Weights of a small transformer language model.
Size: 12 layers, width 192, 3 heads of 64 (1 for keys and values), MLP 768 SiLU, vocabulary 2219, 5.61M parameters.
Architecture: LayerNorm before each block, rotary positions, no biases in attention or MLP, untied embeddings, attention and MLP in parallel.
Each number is 128 + 24 x the weight over the matrix's rms, rounded and kept within 0 to 255. Layers, rows and columns count from 0.

# layer 5 MLP up, 768x192, rms 0.228, rows 36-44, columns 0-191
[[156 160 168 116 118 138 120 141 101 168 118 111 149 108 111 136 165 127 143 135 160 140 134 109 112 126 110 148  93 132 143 136  94 135 121 133 118  84 126 143 114 142 131 133 121 141 140 166  81 101 181  95 152 118 154 153 114 131 186 166 127 109 104  99 180 150 178 130  94 112 133  91 108 129 118 135 154 152 142  87 122 116 140 114 113 127 143 122 141 145 110 133 153 137 110 147 108 155 117 144 139 127 117 155 120 144 105  95 116 122 149 114 107 146 144 135 126 161 125 133  98 105 117 125 137 128 128 127 122 165  82  83 135 132 136 152 120 109  86 151 129  92  91 111 104 108  92 165 158  97 130 132 143 140 128 127  85 162 131 135 108 147 134 121 161 148 111 113 102 135 155 140 158 142 128 136 130 107 102 117 111 137 149 115 134 115 136  94 125 108 147  79]
 [122 136 125 131 121 189 122 143 116 125  83 105  84  54 122 121 107 138 127 136 150 156 109 161 147 110 120 125  54 113 137 166 135 152 174 116 109 114 129 181 123 142  99 152 139  78 102 131 150 151  81 125 130 131 119  94 114  95 131 160 109 141 132 156 147 106 106 107 157 137 111 139 152 118 126 130 153  89 116 144 150 145 125 113 134 111 163 109 120 152 102 168 155 150 152 129 170 125 112  85  98 146 156  83 125 151 144 165 105 148 121 108 139 136 127 105  72  98 106 107 130 121 101 127 102 106 141 112 110 162 132 137 125 127 106  99 114 103 136 131 142 106  84 117 163  58 136 120 143 177 123 126 105 137 149 136 110 141 146 127 116 118 129 116 118 125 137 139 135 156 139 125 105 113 179 121 143 120 127 162  91 135  89 131 109 148 155  91 172 134 105 129]
 [106  63 139 125 143 119 112 160 153  97 125 126 157  91 152 111 124 133 112  82 148 121 122 153 141 119  80 129 133 114 128  97 126 158 124 130 118 144 145 106 154 148 104 118 179 110 135 114 144 147 121 191 155 112 142 143 147 181  96 125 109 121 137 123 125 165  94 141  93 130 135 157 143 128 102 105 129 101 109 142 127 130 138 131 172 199 148 175 124 150 155 120 145 104  90 148  98 172 155 154 137  88 118 109 122 110 140 112 179 138 116 143 140 105 162 154 161 115  98  67 102 120 137  97 155 143 101  71 120 126 174 128 124 113  78 135 141 124 180 129  96 123 116 130 107 119 118 146 129 114 114  91 141 103 130 132 130 120 129 102 148 116 115  71 101 150 130 166 155 118 101 151 139 123  95 110 176 149 155  90 105 128 159 163 157 123 158 133 124 138  95 123]
 [134 114 147 136 173 115 124  89 127  99 150 140 111 148 140 111  94 143 170 163 127  72 136 135 118 131 123 114 108 131 109 127 135 139 141  79 114 107 121 137 137 130 147  94  76 136 152 158 129 103 110 138 130 147 113 146 132 105 121 110 135 137 121 150 151 123 124 155 105 134 117 124 170 125 146 118 147 141  86 179 136 136 121 158 154 120 135 123 125 115 145 182 146 129 114 135 127 123 143 165 150 130 156 154 143 140 122 106 110 131 122 109 138  50 148 112 113 108 143 140 116 117  74 143 134 112 141 141 126 131 136 135 127 124  81 111 158 173  87 122 117 130 137 132 150 104 124 117 136 118 128  96  85 132 136 127 129 126 136 121 134  98  97  95 105 112 183 136 114  98 129 143 129 140 116 148 116 155 107 159 140 100 130 120 113 157 148 157 159 108  97 113]
 [127 146  94 100 145 126 163 119  80 126 101 119 117 150 133 127 134 147 112 139 156 107 130 126 116 146 170 109 138 129 123 137 140 127 122 107 100 171 150 119 144 121 158 126 146  92 140 129 142  95 123 122 137 129 146 135  94 127  90  99 138 135 111 152 117 151 151 125 127 166 141 133 130 138 127 118 137  92 120 119 126 135 141 167 132 192 121 141 147 122 135 139 110 120 151 148 129 169  94 142  86 150 116 163 155 128 132 117 120 121 146  95 104 148 138 110 112  91 129 137 173 160 120 129 135  99  95 133 108 139 124  71 141 134 117 150 117 140 141 140 161 129 100 115 142 126 131 120  96 151 148 101 122 119 151  99 108 132 127 138 119 123 117  97 159 138 125  83 100 152 108 116 113 152  91 131 130 131 108 121  96 120 143 138 160 116 149 154 163 110 100 128]
 [103 139 143 109 146  66 131 139 131  76 162 103  85 102 148 156 105 110 141 161 123 111 125 168 128 113 152 110 142 175  95  82  99 123 126 136 111 136 128 115 104 158 135 150  98  88 166 125 155 141  84 154 110  97 134 165 103 135 118 135 162 158  66 177 155 161 135 125  80  75  89 104 119 117 136  93 100 114 151 155 140 147 108 125 120 130 124 115 128 153 133 118 104 105 138 123 179 146 147 126 123 153 103 141 134 106 112 101 129  82 147 123 162 134 122 133 165 148 121 121 115 117 127 148 165 134 107 160 149 157 156 141 129 124 154 151 172  97  91 124 179 188  83 126 135  97 111 146 137 143 163 177 158 108 108 161 125 141 125 131 122  81 120 132 153 115 122 133 147 121  85  88 113 159 138 145 128 134 131 137 105 125 145 125 130 127 132  70  84 146 110  98]
 [153 132  96 161 125 126 103 142 160 100 134 112 146 132 116 136 156 132 142 101 132 112 145 182 140 154 136 135 160 138 124  89  94 122 149 105 116 115 138 147 150 183  94 135 171  51 175 168 132 148 123 101 123 121 128 102 128 142 106  97 135 132 149 147 123 136 123 120  98 122 104 146 154 128 131 148 147 160 144 115 144 145 104 162 160 168 115 104 136 105 124 156 112 105 184 142 138 144 123 123 157 149  79 111 172 133 135  82 124 135 111 120 166 141  89 157  77 118 138 140 124 131 118 134 151  98 100 101 159 155 119  96 101 145 112 139 129 111 110 117 124 148 104 147  98 122 161 100 144 129 135 128 115  87 109 146 104 137 115 143 132  91 130 117  97 127 131 134 145 164 139 175 125 134 135  77 123 132 122  99 102 113 120 144 149 122 158 117  89 115 134 155]
 [125 123 138 121 117 126 135 177 148 161 145 140 149 123 124 136 149 151 112 110 109 169 104 112 141  94 169 147 159 114 112 138 119 120 146 133 140 133 158 134 111  98 166  99 129 139 122  99 102 141 122 148 118 174 149 115 124 136 138 105 124 130 148 130  99 156 140 123 123 139 115 162 115  67 131 124 105 120 121  95 109 150 159  84 114 112 122  68  78 175 131  99 130 143 136 116 133  99 143  82  92 136 129 130 127 133 119 122 134 134  97 111 142 144 138  93 146 116 124 146 142 110  98 129  97 126 161 155 120 135 113 143 110  91 168 147 150 105 114 129 112 120  99  94 130 108 146 147 132 145 111 130 145 157 103 151 118 173 136  92 138  90 168 120 125 141  69 149 156 156 153 121 143 123 175 136 133 141 148 104 131  89  92 138 106 128 147 111 150 139 123  65]
 [148  98 108 160 112 129 147 112 106  94 170 142 165 124  92 128  99  86 103 157 155 107  87 111 160 124 165 118 154 132 146 104 181 139 133 111 176 173 141 112 149 129 140 135 144 113 125 122 173 118 148 100  95 101 113  86 130  69 105 165 120 126 150 129 128 127 109 127 121 128 152 140 148 135 139 150 122  93 164 142 108 105 155 138 129 141 136 131 114 125 111 143 113 129 141 108 117 120  94  90 106 128  94 115 124 122 184 126 125 128 120  79 152 105 105  91  82  99 126  98 102 136 141 124 106 126 121 107 151 153 140 117 135 101 133 137 113 119 151 120 150 197 148 140 131 149 172 153 118 158  95 127 159  90 120 121 124  98 128 210 157 114 134 145 137 144  91 146 142 128  95  96 116 156 161 129 158 114 105 129 172 117 105 149 122 102 113 102 138 151 137 150]]
# layer 5 MLP down (transposed), 768x192, rms 0.203, rows 36-43, columns 0-191
[[139 122 128 168 120 141 152 114 113 122 170 136 150 161 120 152 153 138 167 125 141 134 145 145 118 124 143 112 136 104  94 144 142 121 100 121 149 124 120 122 124 115 159 153 146 135 154  99 104 113 129 141 123 128  72 124 120 132 115 113 118 119 122 131 138 118  98 164 150 116 135 123 100 186 105 168 108  89 119  96  99 114 143 137 152  73 132 115 103 101 107 113 158 100 139 147 153 104 135 118 119 132 144  88 179 149 134 139 161 129  91 122 136 181 128 144 120 123 112 102  94 119 112 107 104 161 154 114 114 124 158 131 126 110 145 157 110 136 149 136 177 140 146 135 120 131 154 142 131 118 135 112 136 117 102 147 125  87  78 106 162  95 138 134 152 175 121 160 113 137 135 132 107 100 117 122 111 149 102 119 141 139 122 146 107  95 107 135 160 209 126 176]
 [148 140 146 135 154 178 173 202 100 169 124 116 145 144  80 136 143 138  73 149  98 159 107 126  89 139 126 103 144 151 125 147  83 140 115 121 142 159 144 113 144 157 107 128 134 158 116 151 141 179 138 125  96 145 143 169 126 157 100 106 117 111 150 141 120 105 156 125 106  95  80 161 118 139 156  98 139 132 144 117 133 117 172 127  82 159 131 142 141 141 120  92  88 117  65 123 153 146 120 140 138 140 133 131 114 148 152 122 115 137 150  87 124 113 126 118  92  96 151  98 139 128 130  84  91 154 138 108 107 141 140 149 132 145 111  80 141 138 127 159 123 119 131 129  96 140 118 136 100 134 132 152 125 148 127 112 123 147 116 100  98 169 131 124 138 130 158 142 129 112 107 163  90 119 138 130 102 122 128 134 151 146 150 157 106 145 120 131 104 119 110 140]
 [104 171 121 117  98 112 136 123  97 132 172 158 161 126  80 121 133 106  77 103 145 165 127 118 115 135  94 115 112 126 125 183  84  77 141 145 131 151 122 168 141 118 126 110 128 139 158 144 152 157 134 132 124 127 100 108  88 135 169 134 127 129 100 120 101 111 128 152 143 145 123 129 143 118 107 172  99 124 139 126 164 117 132  95  80  69 153 139 152 110 143 159 154 164 146 131 134  99 142 115 171 142  98  77 118 118 131 132 121 135 139 110 137 115 105 114 150 127 122 157 162 145 119 101 117 140 149 147 120  97 166 129 114 135 143  58 128 132 117 105 101 112 126 159  81 136 142 132  77 109 122 115  87 133 133 141 128 127 119 107 108 159 169 119 155 130 133 174 144 110 156 106 121 136 122 149 115 120 118 131 130 198 107 136 120  75  94  91 122 134 126 129]
 [132 134 123 152 104 109 155  81 116 150 144 112 137 106 119 111 110 159 103 137 112 110  69 122 157  84 163 132  73 129 111 125 145 131 112 107 126 134 138 141 124 109 147 127 140 120 146 136  70 118 120 127 161 179  88 129 144 122 162 122 118 115 124  88 113 130  88 119 179 120 114 156 151 144  79  95 116 137 129 148 140 140 130 156 149 123 144 176 156 190 128 241 159 131 126 114 178 143  92 141 122 127  93 137 156 153 136 132 120 131 152 144 129  82 134 118 156 109 154  99 110 158 102 143 145 105 134 152 168 193  82 106  99 121 124 130 144 128 115 123 122 123 125 151 155 107 115 133  96 143 147 147 114 126 118 132 135 117 131 128 171 120 146  85  78 105 131 107 135 112 154  97  86 160  99 154 138 141 114 131 154 133 127 122 156 137 138 125 159 138 135 104]
 [105 155 140 164 150 147 125 103  72 135 137 155 162 152 132 107 113 114 156 123 139 116 102 120 156 128 125 167 101 130 138 130 132 109 138  59 162 110 128 130 102 122 112 105 118 130 124 109 143 144 110 142 121 144 129 104 109 180 137 119 162 135 121 144 140 110 144 143 152 137  81  98 124 115 105 112 146 122 128 159  82 167 112 153 102 146 119 134 155 119 123 129 129 103 129 175  97 132  87 118  87 139 109 103 149 129 114 127 133 113 173  93 137 114 132 107 120 157  90 124 102 102 130 110 156 141 123 144 130 125 102 141 137  96 130 157 125 100 146 131 114 134 161 146 132 105 188 116 130 113 103 116 132  97 129 177 144 140 146 181 120 140 133 137 133 128 137 146 114 135 107  90 118 120 121 166 125 108  97 152 160 112 121  66  89 122 149 115 159 138 100 145]
 [131  65  72 146 117 135 106 143 133 125 122 153 142 110 141 149 115 134  89 134  98 146 132 107 109 109 112 146 116  92 144 127 126 112 147 148  68 163 132 158 172 145 144  85 103 110 138 139 160 143  98  95 125 153 131 103 175 131 146 156 109 104 137  95 129 144 114 112 168 133 123 150 129 117  91 129  99 114  83 112 132 136 155 155 133  93 129 110 113 105 155 156 164 108  91 159 135 156 113 162 127  90  91 117  96 122 142 137  88 139 140 130 140  79 123 164 153 131 165  97 161 158 126 132 140 123 176 109 154 140 152 104 101 130 167 129 114 154 169 102 144 138 107 167 136 154 123 137 106 127 119 139 111 138 112 130 118 150 131 123  95 120 113 163  67 110 143 123 157 135 108 152 111 135 118 144 103 155 120  92 134 112 146 140 153 108  96 145 171 125 130 122]
 [169 141 137  98 120 151 142 113 166 103  75 150 125 129 102 124 146 137 121 120 161 114 133 115 167  91 110 106 130 113 144 128  77 153 151 184 107 122 141  86 178 135 124 148  68 114 134 139 148 135 144 121 131 118 105 133  90 141 112 173 114  99 160 167 132 135  99 177 146 141 113 118 166 122 154 150 109 139 166 123 170  66 109 124 162 126 150 123 102 141 118 156 156 149 130  95 124  65 153 126 146 140 146  87 107 106 137 159 138 171  95 132 150 136  97 141 177 116 118 102 117 139  83 124 126 154 115  95 162 118 156 136 151  90 143 131 159 110  95 120 111 107  89 159 112 131 104 117 154 164 124 108 150 166 121 114  95 132 125 149 147 155 142 168  83 169 137 141 131 134 157 119  96 163 190 159 122 114 119 144  92 127 128  90 100 124 143 136 114 129 141 106]
 [128 106 131 132 135 109 184 106 106  80 177  93 106 121 109  91  90 134  78 116 119 114 113 109 132 169  74 146  79 101 127 134 144 149 141 110 133 149 126 194  94 153 142 174 143 144 128  91 119 120 127 152 129 125 133  98 126 136 127 108 144 147 170 103  96 130 102 148 131 147  95 112 105 139 100 166 117 100 190 139 138 131 139  66 177 106  96  91 139 132 126 129 108 145 145 131 115 105 141 149 133 140 143 136 156 152  94 149 126 136 140 107 104 120 148 126 142 163 187 138 140 116 144 143  81 130 115 130 145 121 150 123 116 106 137 122 129 131 108 138 153 146 115 142  85  92 106 151 125 122 128 118 125 166 151 123 139 155  81 156 109 142 124 136 142 150 132 138 138 132  92 137 128 133 111 143 116 159 119 120 109 103 119 146 156  99 129 122 133 137 135 165]]